From a checkpoint of a small transformer trained on Wikipedia.
Training: a variant of SOAP for these matrices, 5216 steps.
Each number is 128 + 32 x the weight over its row's rms, rounded and kept within 0 to 255. Layers, rows and columns count from 0. Numbers have three digits each. The size before them is the row's rms in percent of the matrix's.

# up: layer 9 MLP up, 512x128, rms 0.356, rows 44-96, columns 0-127
# down: layer 9 MLP down (transposed), 512x128, rms 0.372, rows 44-95, columns 0-127
up44 101:132092109190141166090190138097176102110176163138183091157138130172108099092156105121176082110063151162118151127137100145139152109125101113147097095143082042129139113140131147144195096146147179133134158138184152147137170124147138071103111096120161121093087170164168135127114129160147091149079079145062123151103170127076167154148113155157152118107101088185176144141127177132155079096081
down44 095:115165137124132170095120150199123144107082138098155144106108170146125152161199095171131133096161158084132129114121161170117101135132116159095148159123156112150144115133123114155144101059134126091144102121119145159083147108162130144199093145100184069139153099132123173148154118088081105126116130114102165103165138143162147082098119093142085224140121107111066041120158200123041175162120
up45 098:091117147203109131076131134169097091084100115116084174133115111154195167120129134116154113099166112131122089063090114135062169080130156159114078107112147064155097102132141115110120127132158121032123141134129220135083090163108108135155140123147063141150099122163095092097109093102082150096095096081155148152105156151114114160137123112109155156084111095125089176113178138116181125137067
down45 106:158119086077114116163109136126155113144185130087111149161149050124169141117135085057165120158112086113156118143133113123139128123151127168070141114151091082073138119143150125104127125118095115139194082151135149138083161106103094070120155056144181082056096150147129135150163084091066180099084105164153177174125134138125143179163137143140068176137138131154146166099171091147136111078086
up46 104:113088157096122142151120132122137098109159134105047203117107132162122122121121165103130111078126155119140158139143091182134083123087103122125134103161073138126156156098139094119128173113183183153139111109192128096127018124088143116161129162106089127106104132123095094177128082118094075127124158123128161145129178164162156105125076171116129065163085195179158183139157077135148137189159
down46 110:043062146183085112145188134185116154125120099181114177156126105132089143092113090144125107120042147102148140160153186117118113075154116146184097105106129107159107122167155183096123163096166120127145106084078092121104097109090183168085160130103157136105119114097183183143162194110157156122090156156099091153092105119137097089141147130147110151106120180146117142119130199140092145127128
up47 095:158139101189160128161110095075118166118183107172128149108128088183174112164117179122068148153094146136094144107117160150127109135116173115164146061158108079140146122143109113076153109095121133114207163140065183158114129195139182163121098094107094065118107135111107092145122111125128124122143076161095154128152157087110134167127123101125171082215153126161138138099115216096150114136151
down47 095:145138096094106187058156109117121119141116135104091140122101120129106146109135118070149124118155165111151166102051116098131181135216039125113148114200122143137104055130082122119098094130148116124151112118106147182129160176151185092161085135094126097130194095085092191118080116108123139113140116121113139112136107142124142145140131133087112184150099178157137121185099030131120147118091
up48 089:132045137112106126136148132182121132086192151160192173090113132173100121136136125135109149134181155121128096137115102171148177124122125134121119145120132099174176114118074122093157097101182096151124135155166106115097108132143095175101127111155069186170116107165079152107150170116119112110146117170171120114178089124120045085172076126106162054064156120127131183071122132151125092111063
down48 081:161145143074153075118124140140162136083155157088135075123121126109141111147125140076141126151146128127137144137100111145141145135051126077149167115131139148123117122151121111113141112078053129100115085125176144130156153187133172147101106143100160135140123122130212091159087127098150198116125144141067069110091137181134211151100096080112134088201045146072119147193100134100082105110153
up49 071:155149133138165125104142087170114133115125103138121170129099087086074099073101152130153077142106116142100108088075108155126165144092176141090082124085160177162133159167140143043099132121150160093146094106150101124107137153135182177079097070143215103087132086177131128065064094148130134170073082164156148106161131133149170131124096159165082141133087127154127075124085132100147159109118
down49 095:106119091204139126156083122066173179141145081151148165222153195145130157128063067137149161107130060106089166100077133096111136163106150166077083133123162127091142114129130101135109195113174167081129143101135145116173183143105116080156124160124125131072147116122140118134094122141141103142142124115147125132101171119118171142130109138118124179177111164139142143108099164077067053113113
up50 104:170155145169115159080081157140124093158104127137109137119156125138088127146110117064063122063117116145055149172092139109072105181139105124127129116094133092171177081095135124138079110122116137106178153071122137154143104128091152077081079082140143071146154180107163138157096137185141136166130158206146145086156133106134072120079114141162066133159166116158115081179126165133159114132174
down50 108:097095131109110171161164128157175093152097082094203091132107098104128090128137114113115153140111080154071169141120085114133131114130187201065097075167056162107137164128133128137131139228093118122061142134116122089143087127129156144183116135122158148058120109130135092078183142143126099097119186104138136145096080161147117102148176119147120133121103124057098105135183107157139128125088
up51 092:092128138143187100133132086121123115110140172120131139099140079158139135136091108080158088089091145065155095091174073106127082101098125142131114102118141150099144081159145161164164224144130058162129100123190143126107185172145157153138151167094198124130124140135145150192140060116120104175132120108115163098172138142161095115140119095111171110114093174139101209151152120089125105147202
down51 095:095099159151166176141156151103133089176158095157154157172147106082118135112106115142153099152191160179078163141123186110129119141145129153149174169130126145175091070129117134078107155063123199073185102105168102143124152189127153158108086130126099111074169119134127136132069133115106095126138164168146109109168141092145096133084162122121151094141087173135243151136131080152161121132109
up52 093:132134144144123127123116121119155135089142065101107093093115156187208090111104093157158077096163139134182171081182131157119117131099117171126172125150114153108138205107112101085074158140105159141198137121162138072110099088207136101094154146126127110116135111201119149145196137115191165122149066137067138112129095100146086090107203123106154133099103144142110166133161126102162123126148
down52 092:148186160077130142110145129155142122062151136201165140123113116137110158107112096138159128165151111070159133131095133114128180144123142166086144111104127084134114087149147106128070060134166133143143140144111093132120116072138120145095099120233111176127111114123061207152137105120158108075156063154107086098135097125071133057140150101072105164106081133116085149146165128075086157126153
up53 096:170092087149143189142108167176164147146183164174107098113152129138058138143137124094113081160189076182099142080133088127154089137115106083093141096119157105162139129147158159115103132117052112159085094109133132107178110145143125180110078088069153150123161110104077112153197128115112087120099150134168109130184045112140119118127123107139120124107182158125118115190125125105087159094189
down53 097:093145174128125155100147152181149117150159137074077154090089096137107124145166150142116137166181101146148125188127108136074094141119168141126096137120175098106131059140100117076085076106091151132131064066148141154217140108123130152100108137083094152081153068165146157128116130098131117191162183106118130102162104154091102130140112149104126132107104140094152090097061054171144143190109
up54 099:159067110174156113200140117078136119137158101109159144170195182138134124079144202140115099082110141126103095138116146131132130097172147136147105096148212130163124066109224136100040112159168147113105127158137105124116111122168205177103133095155110127073090130096151186112167102118089165115140078180102138137131113091151127114138121077116111088124147139135151103122136170151117141143148
down54 092:153175143080162203107085155118081146059198097134064123097114090152096091129092122107114087115049100126109121134112195152125107069163091119140072148128155164170155126125153147129092175129138160135152101186100161121124171136117100102124124140158138086162180161130176148169078193157068153114151122144158120110148175148140144111103186153132131180103105082140145163103105136114145159135099
up55 110:170112103107085078151165181109118125132164098120144094064157131099139124073147133132163098157121144132120134123178118164132113126101145066138108148172118155084107105115104158107117126120173117216149131085103102124119158151117117171151114134123156099116135118139042136150130104130211032119127135055069096126120156118096180116123085117053162141079179100125095075120172118140127099143076
down55 120:100143148184150126089166110112145156147099100107179166137086146152111100143189148103117118112099182107104111121123117140066119170171088152127134058078154176122161129063171130139171099065094133104126136097144130150116128083046071151137114083115086126112120143162145127091104131099096128150069179138160184095116106092123082162171113079061150089087134088138147128114148147172120145156067
up56 098:150124159085122145119151130119175104116145153103127066117135078167153068129157117122173192142106122162162137099103138171176127133109109141139093091155181140157148126151084044123130119147159194153122148168108113041125171127147144186139092128115122137153114156106198076066181143127122133100169111094114134106116137100084191159105096082109105154087133103095048137114092120106164111070147
down56 105:159103194160128110066117146096106137081105080129109121151172113110124131128132113159109151129105146209087136132180149112155055130163081120183048130138159141141035139138160125102119125129120201132139057109102121132104109122150176103095095129131109124161118126136182155149138145167092090174132122107118126184123182062129145101105168121119157141172142110114154177132104089211139131090164
up57 077:171160044120129130139120096186133136110142078139070090135088146132140105132123168122151137148094083096207073086076095118144123103121165152167118162130117127141096166126096118112097141159132086121157067137173204191131093152113130127142078111142165152147093095168125099116115152088176072123145121139104046179140111157097154132062137130102184079122126145149081088165116097167124131092129
down57 091:097098162094096132150107159143128097099149131078122104172195075129131129105158107097080118084180156147064134128110155118125129179127136182084118092174138151136146077143158132128149119088117174157106134109087078068113143113159117107096122176059189118105132190102148152114147074093074157125085122121096103126179110103139103155207136066097130156083164052110149164137151121139152130091119
up58 100:151140063125112132103112156069062174082108151139114161119160101100151082175134130153169204060083171200074107164074162084115075082077111088165090163116145158119133110117086174112113172177176096148138137155115102144068105134112081124128195100130119115109140188153129091147167128110113160165107136117126149127129131104129150120174083166118143108157132139141098118164091139113101131165093
down58 101:084105062108139126185088111079131125131141203129155201140175128103118130106160151139148119074161128200125174160132186167142099132090169121115110197144136156137122150136140104133104138124115134202131130086129085102096141106141136115165150164149115076157156132189129118164146103102107177111106191100095108107171160156074104128137081166166068156138097145158097127113184178133127115187175
up59 094:162128149135150160128158129157165116128143117163142153199135151244113127085128100152098123153130154155145103127100126177147105101082125043179095126088106137123108089154138174126144106164098134136105134116111153077132145123129145124095108124222073154119174125131186119118193128115087084151107116109126163120050101114117141103127166076141084142113090085158130096083125150138106210181118
down59 094:145131096163140120102115111090120132181073162133127107102122145149065156119135146105151113106132142167157098103174074152096105161167112137106138157048173093163141076157106086074100141165239083146142115150154173132164164096073056043087104105118144068101179161132112075177112148104151098154124089117142116169121103134133151098166136116124155135098124155149135115089118130122159142144166
up60 108:123103141125130128116127173132142155148107120157075172138119097129155126118144139123128070097117152056153138083075181140143090161120148190052192075178124087163172111099144159052155090110173123115116077135194133111127074056073134129074083108150055157143081164163108100153122123110129167142125150157181129125107133148113118096145168103105110101120132130142085114137177146155070148130126
down60 103:127136063170157180172132108135094155127181119109138175091134051104163098146169136104171116149156167152147142056120087152153080182143153120081090156121150092149105140127170109190136165074139135148122120136118102144047100077207148115131153170151162071146103138089116081155163144144087156144113119112107137113126193138120136105135121113132152118176184143169120084177094181129164137106117
up61 108:075147138148138182058128118106148090124174122144139149136114120156137100116101081089114131076216117092104084124078161163089118146091140113114088097144138118157141176085109078084096093105117117207099140140082124130110116175120135118105163235155133115092131092115100127151152095096091103117183115138138108091089102106098129142126092097064150098117188138132195140171104147073153149125156
down61 103:098136099146093140143147091114108050105098218087162104072166129108067176131184090155094116090125131109067140141134180113082097104127106161138178109147071111093101091156176098084152170125142071137058077135169121148112069151103092125106092113171109134100145117172145104076127136101114111136148117122140155139127157106085126121123179136093163171160108116115049148125138096163126141159114
up62 096:126156125174097137123105158131138206133164131106166150150154098114165177173128110093150089122137129140147096151156140142149156111075117182130155127075097121092082155058112099138091119098126067152046144157073146171066063102079149138113097157168146155144140166141134130103046122069059118109117184134138135158119118077161092076138139115123107138077125123091148148162143167152097105127089
down62 097:147137147148169152047143136166125128091164073131124099174174096095104105083129102163125151109092171128065083123147111106082173113146087145071087156123154140164135097180183109118111123138083053135083119120096127159135144148127093129098118162096161057141151134133146149129114138074137095079149118159171106121088149154111100093104162140151085071103082096147120094175153176073138207122103
up63 092:141122121112135171162141098148121193096108176130156138105075155075133160125146163125166200135155100194145112127099146073170152074128161142185137110155126102159122142134159157104128144170104133140079136083166132115062116080098133133122104116180114151152159108133176100095099141125091062123166092179146151073081161131043074102151161157125147126065120134142111114106076107173117064137135
down63 095:180120129124162130134156184095128112122056156065155145113116120131016148152152139185113148152149141118065160112156125129145141127116121157133171136134150155080175125175104115146131173110115138163109134081191067136171132102066092102120123075079097145125095154129061137127118155148094096116150153170143115129140136194118106215182118142161095139096142101174154152163096125121129066113115
up64 101:164119150108175188144130097097106225112131112130118124143115128101114150083144103060125161136123126134163129089184166140094115106072187146134063135132091166138166102071164163140149102155161135115151145157149140149036103135092172112128122071104111129098145161168168089148123109178139096113114123169115084069140135127135059126132117098167099077159103119137130162083116122181056166135101
down64 104:141135097109120138113184149069119184102159135147106150123094139106186146126170111129134099153110095085128150129118191091066081141149107105074117086139177130074172189131071154076124107104151132060123121141135120118226125180098120102152185141115131143139127111176165121150131093115236158153109146103147171135103118129114119142092097122078167177181099116125086110129150075143121118139128
up65 104:102133120152164111124179096119108109132166128142130118179157115085164127101149128125163116075096124137094127104176147117168104182158119110064098123082149102213127178100123144162133135077111057129102098089088159120127119135159127128118117187172146105176102129054104181040197129134120157165122145145115141095084155138115130112136109103244142066146144127082109087138113128141106135127137
down65 104:101061058141113113128078121129105225172116112132118104182136149158155083145114106140122114110161106095110089185143179157176118102086167155121090115143132151108124164122130052106099161113187172153143154107149142110127157142110185124131151098176158112118086118112150131167167141152167087132087202136146116050124149197135149131158173104161155122125159152062132086154131072148119112112124
up66 104:079115129112189180140136137170120139151131064159115144126142147156163166111145155083104154135152123121061171103159099098088077113131152098089079149184109115168151143143145083104120181100102139148082131135130145076144092175046136153124100135136193141086128151159123186116173101043159136145155090155109095134084098127165084061114152092141155144085146119165102086143130169118122180103097
down66 107:174065129156071086118159119168114101197137167172147088097140089094101120131090147052115161166136146081098173140097140096114139107186096128134069114149111166113158169062124115109146144145072100094148126120117121143203099176094144121097129171151151143137165114171170132156130143115131129174177131141143122101139129104182134095166103100135199163106108107158072070087084174154107120131103
up67 093:114091153153197154158160110156122100126118171163185207096164150138160114143122156108142151105152100175125131134168155083124135118162095102126095169169176045169099080093077176138161170106110148124126096065179155150127099129091193147175160182126147141119098096162176108126149096138081102093134114151074132124136124135104183108119098122161140074149197103110160147127105102154161110085116
down67 094:168113068117104131179139121103207143111111093132138134060076142143155127155078110128165086141103132074102084173127098142150160094100044148149183161096122138103140076148103117181141122120154137191161214165085144161155087102156126111122121155173151097066120116147151156102132112127162087182145078209178102132105107086103145157113101148129144097132108149095105147109117129137136131156162
up68 106:163173126097101142121181115083177126071127129144110119090125102198132105070106146220079167110158176118112135121203096124117021097122105128130127117121094111100120132110146127142081100102140110159117123111172124110150124129081124127100172127164133095118108153148118122099160085139207112168111111148085103095178155156120108118072072131116148084095118210107116095137141096146127129152061
down68 103:161075086127162165177088188091161136088104123162132124161172119113147141115176095113092063113126123104116122117059167158076144120112155065098138150123126127116143174128071103204094155202081131165106174108087134132135106078093120136092063140153094111052126185130121157162110151117140126096087181137133094101167115093155103141101103071097120133111144171137154172107119137116137150164157
up69 099:174083086159107159125195128104107128126092167147182101139143121103101092112120102168113128145101126105097107119095142116082195139155130151140123108137155076080151185161091153130136128109070132132135150075171208121111111125130065170118108111162130057112148117123093125180143144097112046143139084077138123092162131078137089124105054124147136073106111154189138123114197096077161146137101
down69 095:071145125130099110142120125099086158090137101090117104124065107157108140142146146181143119125140095141149101146149127127179139144086115085090133155111163102079080087154157073087157115163158110128113202173149074157136119217136066115116131194121118120043103135157196131131070101136142111133119110155170093127094128202123157165179122091137093103150126147133149134132083104104092089087183
up70 089:135156169158119072106130147117106114131139103124118052115145167121074132163090131114131096124167135057116131132115111141110136120146119142070139033098155195177134125178146078098107112156091131140216111115084127127142081137145137099171130159171128136142132161154050151129108087090158106126083118144097163116186141154139139075175161060158136092084131172136157175125112199105119102150118
down70 092:144160091132151142196128184120115089101164168069148126129047147160101181094127163122116156145083109130152119119125149116131168136113100091141172072127113184136100137061121100128107173086110122154127125112094091083115115204116157171095149113095164145126053144132154088078196164193084130103159116155100134113200129151109152092165157185108129108108128104130163124144132135169068145119157
up71 086:143141122098178100072130175230110140116106068095112093094126144099120123169129161112124137160064146077100149172095148169079150174120132061118129065123091095169136086129133125124133140217145106140142090145163161113061122097104141128154168151103103093128101061140141184106171109139166132152140107109160109091129070147142163140113090093077172140169161108104148098154141132107116167126156
down71 084:128133139144107182100119131157145114129142134119194101110096097135105120123165157127092137046144146134126152171153113097147130075123200199182104133079137124124121114154170135076158140156117106103109125101072084176188141091100115173108145179094151104154148172077130147138175127134028129120111099163118125104174092097129106068112159192109134124143153112150074117099130143133134095121033
up72 106:185090151094167167134152176100113109118187099145157071153153127109139147101097115137125206095074123142099131142163137120122104102085107188102152151134146121139079174149126105124142099153060176160086110111123142084128094168143134158105058126122137108124147131132111192154176139165174140057115142144115102146157069155143106091090075118116116203135098100101145095181075126156105113197164
down72 101:064144075143143123088071133109084167119075084141074106090131111184099152140134136146131120144125157128173145054120151093111113126073150140066100179111107120065096103106118085117155118145121075214160141166115129094068136087175099064139147136094079168081131086110133102163136075131084114101097099169089108149124083117118157074114141156114139131120148123169115122122140113138145079167176
up73 085:122144154132122102145118154186113177150151072161140121211130126136117131143099107142122148129127156172112188140142090182109126129103081170113156196130148053138134077140140116153127118198146090171111143159109099140136102115127137094074105094183165136112187189089124104141152141133056144115114100130084098163131171098120099080065095172096164114081115175126055115098072085116133118106113
down73 085:111154130099138179185118113144086162076095136140101096131059186119160131147083096201071111148140120116114148065127157134103128128163080100137146100119157131139143135105145098116148181176092201115116095147150123093163111066160085187098110136109113122170112108104138095056160074187150113072142170197148161196109149167137138105097121129123151125135141152087107099152116143099084136168108
up74 091:145143126103176079145151130130167169102131136135082069071112118142144054138123180097143117116121140130133132132094080112118066091143148153097067105135076149078133164082137110109158127183173143116106117185061169119115096119114092175136163133132165093121153147105079158130158158128166088125069137146093122157155105176097132127138088035133164111129115176087180086192122170138138151177144
down74 097:086106133159093137115121172121112147148102142126132170156104140151197052102153150107121058070079104181165178150151104112147141163131107118094134141140095057153086095110149130076167156114096073120103097113204095164101127163147094130156124129125097132122119116152148112124106064164097142170161122159068092091125095109145139143148108105176176096103102085128088101105141108164216172099095
up75 108:114181108109172071157119121101174115142077083102109110156142080117125130038102170160194154078126074187161156074178137142132063087100100139156140110144107105086127102129137111098107161120152108118171095119150122110148144128132117129134084137132146136123169079145110118059093108128111126115145157108114138165112170101170166133088132219088151151115075118151097076122207122129115113163069
down75 113:149126123173142121112134111142171113176139136103108132137058157117118103172168090174173158149112100187098115161063105114104122078104134149137123128074149127098155048111125159072187172112159150131164076116130185157076140140141117143077062124136118125115128115151117169216120122142144140178134078101105037093093114141139102104097090146121124094108121118106100112117178111193099118143181
up76 086:090123137097137122101112137143126161120094069147106108114203109125142126080180095189129092132129130153174084136120087193162173097123159133160155134089141172096185093139106143170140139067152113101099098109145131158125141062122081126100119095150171112104137074158114092154134097128121075119143107143087146149133095141195180115160132089156137073139087148123083167152137074145128216071189
down76 096:112134107122161154109144182155129050158184154083126096085118160137125130105106119182050105129137183197134107110150086151154135134154102116126083114197213143107133147151054122176103102178106093134117116090125115151116180150166130101135122098092105138145132148154103084152179123111163114162166127140170151099127165145123144087065141133208142146144111103192118113123108147140087101069162
up77 095:158090100134136129083104158084113098114196147194171129108145153134141150075152129111094113098078106099121161148110146120085174168170161060170169099155168138109095156082093166043113111122142102081179137120082154104130177159087070126106138118084130112165133128145138147133148168137110154157146098039156135180120117113140128117155129173137153127070182086182138105132111148122158193121138
down77 101:131153116160124117113137116178077122080172135140105149074060144121093129101188102117104148142165104108086124105127142127107120160157183129075182100074098153115092129111076152138098090085141124094116119141128174114168111158073061094148137085088120140155153116147054166120164136132129121147192084076147117137099103123108097138182213092130156151099098112142056129162082122096133131143061
up78 109:095133154116132159079140092093158127089104098073147121144112098062128087171124134192086119136128148149121161107078135113104107117147194122105144050164106068174156118119145196174148134108119114131111131099120106118105094128109121164145051120169148155145084109153177146132124079149129155152168117082067162148179217071185118144104123103112165136133142123121094081160169079138152087150145
down78 097:150189179065139096125133111199130133089139113158155113095134136141103102196086102168172162093148180152188105135106086140110132119123154091165096105117083148102112093133130091123153167086118145173143138135127083116109139161116163070146157162123144134114106135152111090104129130118072133098072115079147011057132109108143137152123145163100152083124117138076219144127086142105129124133167
up79 097:105137149179067180061118154140114178133160156187130130169122093158106141132129076134184171182125114134096107119121139146101166106098073140099126093135101135088139129113093131102109105165161133139149086121132160162075145076155119113165099137139094160146166139136121123109090206122132096130089158155173129131171054087142111147161161104084132154012140066184112140120092136174127159132136
down79 097:116150158115154107121129082165063098141174141140078142129131174121122109134147067120160143048134063218117122153072078147108099129075137119132114171090115116142098151147114108084107129117107101071180110130113155072126127178117137061164099104168101131149170063117117158175121102138137187123141156166139107084109154166109147159066161178068105103103131115118124125110134161175111105076119
up80 105:124121096163146149126118148089193128115186102208098182116119144069083128133118112129101127112133103103113164135110036183117090160117124185107139127098107141077121159166130171107171144059144057097173143142126175187073136069067129136167159135129101166137078135185138130103133172151124152187141133120134121139090154117152093130146083103111139117125121126110205166130122179152139135096121
down80 099:131095107176168107075132169130157156192111104172169153106147166123049117141091127128097078134159104114101115184078144123116083134160123149138079147070094138107068089126210139151134193135146124107145123133128107149156084130155129133094101176141083076174100141153149135165103147089118169155171138102120112137143105108097075092133183125105104140200083153084170155071132085152136080119129
up81 106:122139141214120138076097146136153116157096193131151172142113130091139063104155048128179158116136089093153141146069095143136122136095104141158125143164123067127154120091078149096137163131165149150146134099066125117114095110118120132120097161112121168049133170160147111121089155117159098094136197204100100107137109184108093123071113107102125221140130141138147090142085107089106148117165
down81 107:121140128090178040076106090101143129147173129146092115132139104165110154137155128111125117116175109121102113130105080142127154162191100117090106138134162058140061141129123121153134132145079141126107184119129170179092115177124138103049141095148110122219159107154139147197141169115143173215125118121151125197124156129091137079108104136168123148081085175142169148148126126176102087125131
up82 108:158144177086169121095098082131138157167093135070153192104114165124124166046169155135190154118144128169093143137157082143147095104174102088079074135097085145121128128125121164085139161121055121137134120087157185106041130110117124123132082124190074151112118151159081155120106143164141103148157135137105116175092146113053057165091126151141137109121093157123162143092103116133113133132160
down82 089:117123138106114106164126103181124169070134118144049119067113217098078108123132070134171147133073142150144086132151098137174144101093110087136096146144123156078103087136130181114156142206102154164152097125184132166071089176131098142122160095104122154104176102108128170122107138131130107087094158087165109136107122121134166151108151084105122131150105203135191098125121101149053109155164
up83 101:153093167097068103067095164099167198107095195146162161162128123143127130156111134135087159149132150138112145095122142123164168168046093097157121179107111160143175147086156068090162124133166093136173069109122123163114133122118127117122155148124114169160189147128121093169107176120156103117060106211163113139144180130116121190106133115151078143127116085100101140154119123103157197098107
down83 098:105157132105125170155080144078097143107119125152079128120152102053144142175087133160134086168081164081093176175139130135174155144146095152075053125123167141151134147109107112065113172126178165127143104131135138210126104123170162085124167185078105104168185156125142137074093066147124133134137119117153108130131159123112135178125104136101135121114126133114105162163084196118170176197093
up84 100:095121146111111076135053108141148136193155155146145156137107145099154124167092160119104075090162140130149116153085077141123113124116087115157095116138153146077134140134112112046115130137114104161070145125143156134108085147109170113190168110066170113129157153103120129176126122225143205187128095108145126143111163122133148055093089144104184078099108150160117153180135116107121059160095
down84 103:126137107197148110123230166203135152145152093123087128134103169183146055110147155151117108102086123160118116127124138131150073114078123161166110146139132173108139077065132181156140153148096120117114132107141068043093101139047163097100125081150106167159115154098141152092095079176188112114127141176115141128143127161122159140127173098134135130150115104109133146133187107100110138181111
up85 106:142117130158107115132164104050084095142132087125079115119159083092180124113102066209106060097134117132146148091045126089220140141105083145176139145130140079151116166111162178171150115151124110119131136133096143095116145149138104157062058134180168126143155121143103163116140083137165127134119129144106083150062137109068095110158157163121130170165120116069105081144128124159121132136132
down85 099:099152141147123140143186123127143143129123113154092100181172139047092134102160147115173067143099089114172199171136149112116189162142152102208165168162136154099117156111074115092109135187151177117114067115124059139112144149195113123082115038104112119102123197118155129136136115151159121121100137136110059188137137140082065130127113105146112159145162149127125111106114104111132142097109
up86 098:119149143082147075145161147083108105097154099165134144108148176108109139113161180134083105054071116070157152207104119130117138186145105173187059095161147124127111164138136114144114142155129067183179074150101107171111152207153163063167131138124120103124133125119138096144128127175143126163115087118090152088138181141157176113138150165126149217099124153162114127122137159108125095125140
down86 100:072149113127102180130047197161179136147184100077139112095159110121142176116206146092143086119112207140119139088083116128115125124172106150060089192086169118077113101165149122072112155128068085117173156121119141094160160154112141112145133127135143147140089127139153173110131093141139122127170125138161072139112157126099165104116158088198119168136124097128164138173085113132099145102170
up87 091:112160085173162129139141103099171120109171096141112068121117120137175096126181175183128120104069080119106117112123095117128106164123120102098135193064150137145090151051146125113130112075123136207108129158125149110087114126128120123151109133122150107198092096142211164064133135150118165105165146119180159065116162132149124061159129133159105129157138044120139072156121149128133147119189
down87 094:109119125142145103136135149145165129131115054121124114112085154112113163132181170161141105131118125114095132139068165126087101171107125179096103104192128134131126118167083131087193132096096088131120153136097180164132198093112111108190126054136147159116096187132153077171161078136188182132159115193149105077132128126146087101115150138091126143139144145151091075086180080110155195166111
up88 081:142146126107096147177161110118121126156091148114136166146165151152121143081165140149169077086118117138162183134107143134113172103086129078095104118069175074154190154115127168160163076172154182077130097109104142161068107124166114136041114169160136094156186156104163152112120104130183142090095141087130117109109088182162137119151158104204084070118092115114114134129159082168114157151144
down88 090:155111108109090133154146156119100111091101147104115181137135143123135160138096112097180093193139061159120084120122134102146167135096069108134110156137107176143155125151141120128158123097181081174133176157177168153131159070108155198111163160171189169103098180082092101129143100074113106138128096098140094117068161143147143168107144135112169140179151215133065138142080137066111154155137
up89 111:134115116125128155097129126130053138137118074145145123154124090147120091117112127209125059071135141114090138163056176168145133067113132134159112163174116055140110176140180149097150158167182145139157172092121204064105096130134113148106131168173136105104149122180148094091143131111129126094146101120103150127103096132105204090136151150111172120118076111176110126158107171141170085177089
down89 090:145153087139124059147146126172066130123131125125119091107092128086125151112111151122148158122180116142161119157066161095117167084120102099075139137120185114088092177179130178169104118111128178099131110143103117135157163148154172068142102149084096104156110126153074096073145229137062159159100142124149113143159107097140118127111167127172124046147149195108167133103169164093108108161109
up90 112:133050130123081132106106099116118162134086124110118146145187139077160164120080110146124143115141116128167130125098175136149135159095088167104154107129055082163154154122115115115172073129176133119133077166153132164136085126183185118127172133143210108097139179165072089096147150125101135166059088155105120158069142119127134089148141137108147125084146137134127069110157086160105072215145
down90 108:146124143114118062145110091139087083111109097130115109132121116121145124165113089178143148102149093176159097122129156095182172136123139132038164138095124127094084122160087070149180119122141129103155140153101125122197169164123155180177141034135091096122122080120103083126132079152126092105143141096130147151157124119076131079109130128096134137148136129178139157215169128207146140130046
up91 102:111105127177123153131104122093158185151092143119134124204122043091129192042120126108157082200173145108136142109117186118182166138127146109141165145117168116104122075130118146080115075092107129175122129142081149138094202140145121100131131165081137188130150129126084154163142110170125069128125106072107102144116123068122090100147131132120161114138085070131117103111139072072137163144151
down91 102:078109165123120155158147104161125193084097124183148085096115056098130142141165124115132125175109096150121114153132177088097149153166165089145134161110104130137138168121107123126166172096133145140161139085144124124150125124102098149127106139140139073099121127122107174154209134183184143132105100060186142111118090158124160156149119179196142100156142131089143087197131067232104165133097
up92 101:168100098076027090087164108115135103136146155118148169056133155128139117110137129112147116120217147124086131126132159151152157153139109193099113114176144120169148110150085158066060139125194086177126121159155113162123054093075129131157107161128169146139131160144137078096145152161120164133104151091189159114124153132144153140083092120098114076125077153126126129054103158120143147126161
down92 109:124118088127116137129102142153119096176123130199134090160196109124129138122165197182118131169120116207193153160152137115099120160176205111143101107074111112128133153177133113097102120096131079137039145161082086102097104100117150133155097124103111168165126080129167115187154077152114214120145135107141118072133156114162126102158097092104106111128141114100163132156114176185115091120109
up93 103:197204165108163145169080097121142129136168088165146181089172119156118074134128139123086135130103101103149123085121154213171123108099182164148157123133080163175163096123140190122161108150109074074129127108156143119175153140148096131103098154118144093189122159124160091130206048074101122105105142144143100125108129144127118119059115171124116118143152108088122165160165173124118161111147
down93 112:148144159136174135174133127135093107204137143118102118145101099114109088148134155128154108073089151091172078170131177145072138136129141111120161140092158180082122052151145124086153121090128136127180098109140054093113139082173146116097075121072089153174105178134178116140110115116068104106124110081105111100114144140098120159095142141153066092153182072117095127145140211102150105112074
up94 097:105144118133132115121112090147168157139110111090136161161085099128137140082131120161143154150164122179079120194167095129146145095147137088138189070095104036158180151161110124154066079131181137135111109148138173162076094131162142127139098204137129164146185134127162124101167084122128144137078174106135096154117162134129049157075107099136131125111134128113069119092097126175081202148111
down94 099:136102116147154062135175115131143119170131122153093162075144186139093102085117165136200189105180165167137227146093134180142105143141151143149117176154101161098134123148164141104158164080074159125193152144096109188174116117135141094094147172129165123145121095126129121133134101169088105122203095145113132090143105113166121058158146177121105125127118082104147067142147183128147132149159
up95 104:150143152102141131134108139111104134100154121139125142125138092108127201074128096154107063099117127145114130114100192145106154165145091076124092076134131160146200122130111141129113174107085089065189068096136130064067110159079176102120136132110080120148079160168142042123204101104119139126073102139115131118118142101059110118123112147141112174116135121086086109177095135083140089089089
down95 099:162130105111099102154178146154088058091201162142140122150092105157125183080130161102138076176204109082152124196121105136139092133076131156112098109116105156115161134182221140119144093083155153068202168112137112132161086106121122102114130153130103110113129119129115120119144059171132112136138058117115125118140118116123142137124105136114076181073138158094151099121110141122190122078080
up96 100:202152118107082140139176163118142097118140145105118143153150179114122127168185139089156143118140131216102135173173089105097092112094063181098070088110134155132157158135134218140113132092116133154119124153105126142132120109088183129135030197127112093150173098130086119160141178107125095138064133167083128134142140142133170169119092118113142116118069130176079109143150101095129093136150